Weights of a small GPT-style language model, trained from scratch on English Wikipedia.
Size: 13 layers, width 128, MLP 256 SwiGLU, vocabulary 8192, 4.02M parameters.
Architecture: no biases in attention or MLP, untied embeddings.
Training: a variant of Adam for these matrices, 137M tokens, 8387 steps.
Each number is 500 + 40 x the weight over its row's rms, rounded and kept within 0 to 999. Layers, rows and columns count from 0. Numbers have three digits each. The size before them is the row's rms in percent of the matrix's.

# layer 5 attention query, 128x128, rms 0.101, rows 0-42, columns 0-63
115:441486508549483531495507483506497487471523560464552508569561538452568505542488546464520460502458501527459557504519505465479433467445484454491497543460505461534465492479543525550457423415477543
087:490545470475458523495447520486446513550460524541497465459486533446412503555487432477477502494545550499448501474475528502550529569492505442493467464489529463566422515501522563504494587518590487
084:535526515421467472459487502491430437544458512476519477458430473431431474464501444489487498429519530490486485528468501556504527541566475541461541451451482560480472518531528563562487500581503494
118:514497452459639504515459418463549486496499505529460468563492492506432530508508559440538466520509529449550496527572463440479543470431495517474487511447501505451528516443490531480552500465420443
107:471476484439523505497453491535496442537482545455493551536495456456460507470461435451526541425540576475542514453511567508452500552483492499463505554419544545474469531487467501490565517488539549
106:435474444542593468493465516512620462491515554444501441539607504560528461545475519523574559547497541529523471479539509466509473471437454436524463499493508481503506481460497503496432449443472509
102:515491550408490544514528492472455543515416523498445548500449507438420533479507456427504522452540540457510535462563555495462530530508499531441499521410559471501470475482482542591582522523449572
116:415481459479540484517477482455477502478528578470575491618533495441494521532481475538500554481503534514515512473538558435471498520471449529467509560444517531474464528503510489507520487452564512
122:482406496437501570501514516511495462502481468507395536494457418469440490491509448423447469464536530478538511570543492509434492546533481460492423482408487469496456542485483524475525522504490494
096:471423478478493481492476484506547542511517545490573490592503462444540519587446497528486524484486508438525546498522519409475499456473509507435452551448553508444488563455507482530483458421572450
101:435443457441528517540503489534518474515529574492468532543486469460549465508448491499503506498516558446505550495537490427509495530481522545488458562415473477462404524485436493505526449404475515
095:498472489547480437510460479525523545470525524454567519519561524490555475515437522545501556506454526440516557472427523555512526446465509469452570542494514563510522434526467479479497470492516430
090:490574475595485507465502501464506519491536479526509475532535516567436555504563548467466507538473500544481498544469480584480527471522467451532556433536513538540588430539524489462503570539476497
112:499521481449520497476526497497526473569470481526510440469463480494469537606567525506463481531577465529499517516545487481515486524480535502537428460521482413505495601429558523460448531545494501
095:499542553603412459513496500520467545496523535518521503489529543489545508476461574537537533544440473479453447446450488552471509474492510500511550479587514485502541464530537521560477466470465485
107:499526485539491536500514509512497472501518449522472471462499479582463469472584552476488472540525452522497471553526437557495504502559487417523448426548490461561559472487518481486440560537464511
083:458403465448534507517479561465537489510503517423520539546544451495532510474533484514518489504562486519575511461503524401523453628480480447545423519420479497488460507463467487494529512456543537
122:470476472493502461541456439511524516508470513473395519565482489490505475404452518537578505533497531426529443470518494452496464559467470532491471545486522552414494511546491537573484432466420488
070:499492501455512484550491509404540477526459459438486485477498431574522405436486487565541450484508414407508485476538546457568455541502552455508402521475493498463498529500485477557419520516421527
079:486513532463521523531489490502499491507478441482402536498468464517462420425484508520580496542548477422522475461567497458530450551494525499493385511454492502467452491494483503559419474485420523
080:477496522487469494524440461526525506513482448459436535484445449473517496420497543557540464539546454431505485464539476483541446531463524505529425492524456504481498499502495490565364460487434496
084:479477523560473514457471440506517547466592552489506528499479487534488577532532543523524525512503552508432526524456453556475540432570431565517548435517475445530543460480483520477542475421518502
079:509566516545485498484518526538460492535504578542486521535554493549526502546475467480494513481460449540476552495451572527498495509583489443488585480541550551462542434582488477469559536553550471
082:463522519533459526446541434512500497494530487525382494481522424575522446463509539555565494471482428448425527517472496525534520453566532465501546492551495513466586455571511481544437513475471518
082:463488525495449588477543574586452474486514478551440532532479497467469488484615461468492468555519463542516500507498504485463465548566488489494522457448487477523521399494467462450536513570580524
081:533459484446571479533464520409589508498471421464516476479479485556456446458443484468503467479499526462567449512522482422501510497442521488502427531440541490567415562461476511525517508490422498
071:488469468510542426513436507475502531487525562483601498573538571426485601564461482504493545511503569547517493495460528498442531518426439524508568487520526471497488491484530536438542447495523478
100:529525434483540485503513512474522486467445529445598434464482502504510513542528471530438489453516530517491544476518505495531498484477489540474468499492496547484521533460532475486511568534548464
083:473514490489557491496535510539484492497547516574529535527467495425462521541508436480508501493508526581515490548428535436486517497490519510525574514468475488604459517529465524462578468514557514
106:555539461464540441519454493445543520530441531487530479482503503519522499482390457469493513442458546506493492455493501467525487478426500520501507519503568581466466574536482552532550558521469483
087:480536514532488528475559486605485492518520490577432513466471451458536489464573529498510497501502473522487508499480503531498458502563539570530570491525496558495541488594455475529468528554573531
083:496504539464525484549474463501542489550483436480425518513553499575497429439377516544566481520518428407513454471517512443497499531491575429519441571486528492478456525507503524552442490464412510
100:425458477553475509460521461537529564503552573554476478504541520466618482562439511483501495566513564575490550460472435480510487501506560455534531481498479504499478484533514507523551518416546576
092:452560473576578512494549502492506504450508441519513461547490541426428486483495522474500519534510447512440464500495562541507433492481485523494449500480463487488547493518473501523483526475579554
086:475489488478476476518529529396489449510499442450507491520532490474377493522566516450492536463484478449437389553518527470466450455534438499443465478533434446517507470493491524595463465519441548
095:549406547497521533407524507490481506516448406548469444511429536487456503514500504475457452393465527407531512498457503498447532488461521580527496521591506555477500464510495549484527444510507464
078:485492559498436446469550571471575496508495495446482480456518433498418507520441453483480560474436526460528461472451542468557458506476483512488541501536539473458461544520533553575502470522523534
103:452502507512537468524458487549522453544491555503548512474497487480562494547441489509516532505509543589567560445515502471523484491474539490498542485508567533518451480508479560521540519514556505
107:458438530495467509505585561460538529482504508478458553520559501534491488494547496448500484514506475430444446481516506488520466517519437544476490543498533417460484500483562498535481468416432588
095:467491530469501472430482480513506522512528554484534440479510499482452468583429456532528591452490521488585588498521498468518519490494492559528497542500553453470447543490542552552483450503600501
090:453414418493450512514561544509480473506499484536483553485527497481491467461516504484469432539510514483529466520524546509533446572479458500505510510511461493460431527485483551529457475519469520
101:494459511480507405461502501567496556560546538528561530481482484520528559560491488535526510503542447516541595446499479468495472517496517604530519550462569539438421535505511533531512493448571465
100:468435518487422456440528507524437493507533578498476530489468492456533571562463453464499475533500533500482527481575501468512496567483492549479522561476497506473438536487507564558543458472506509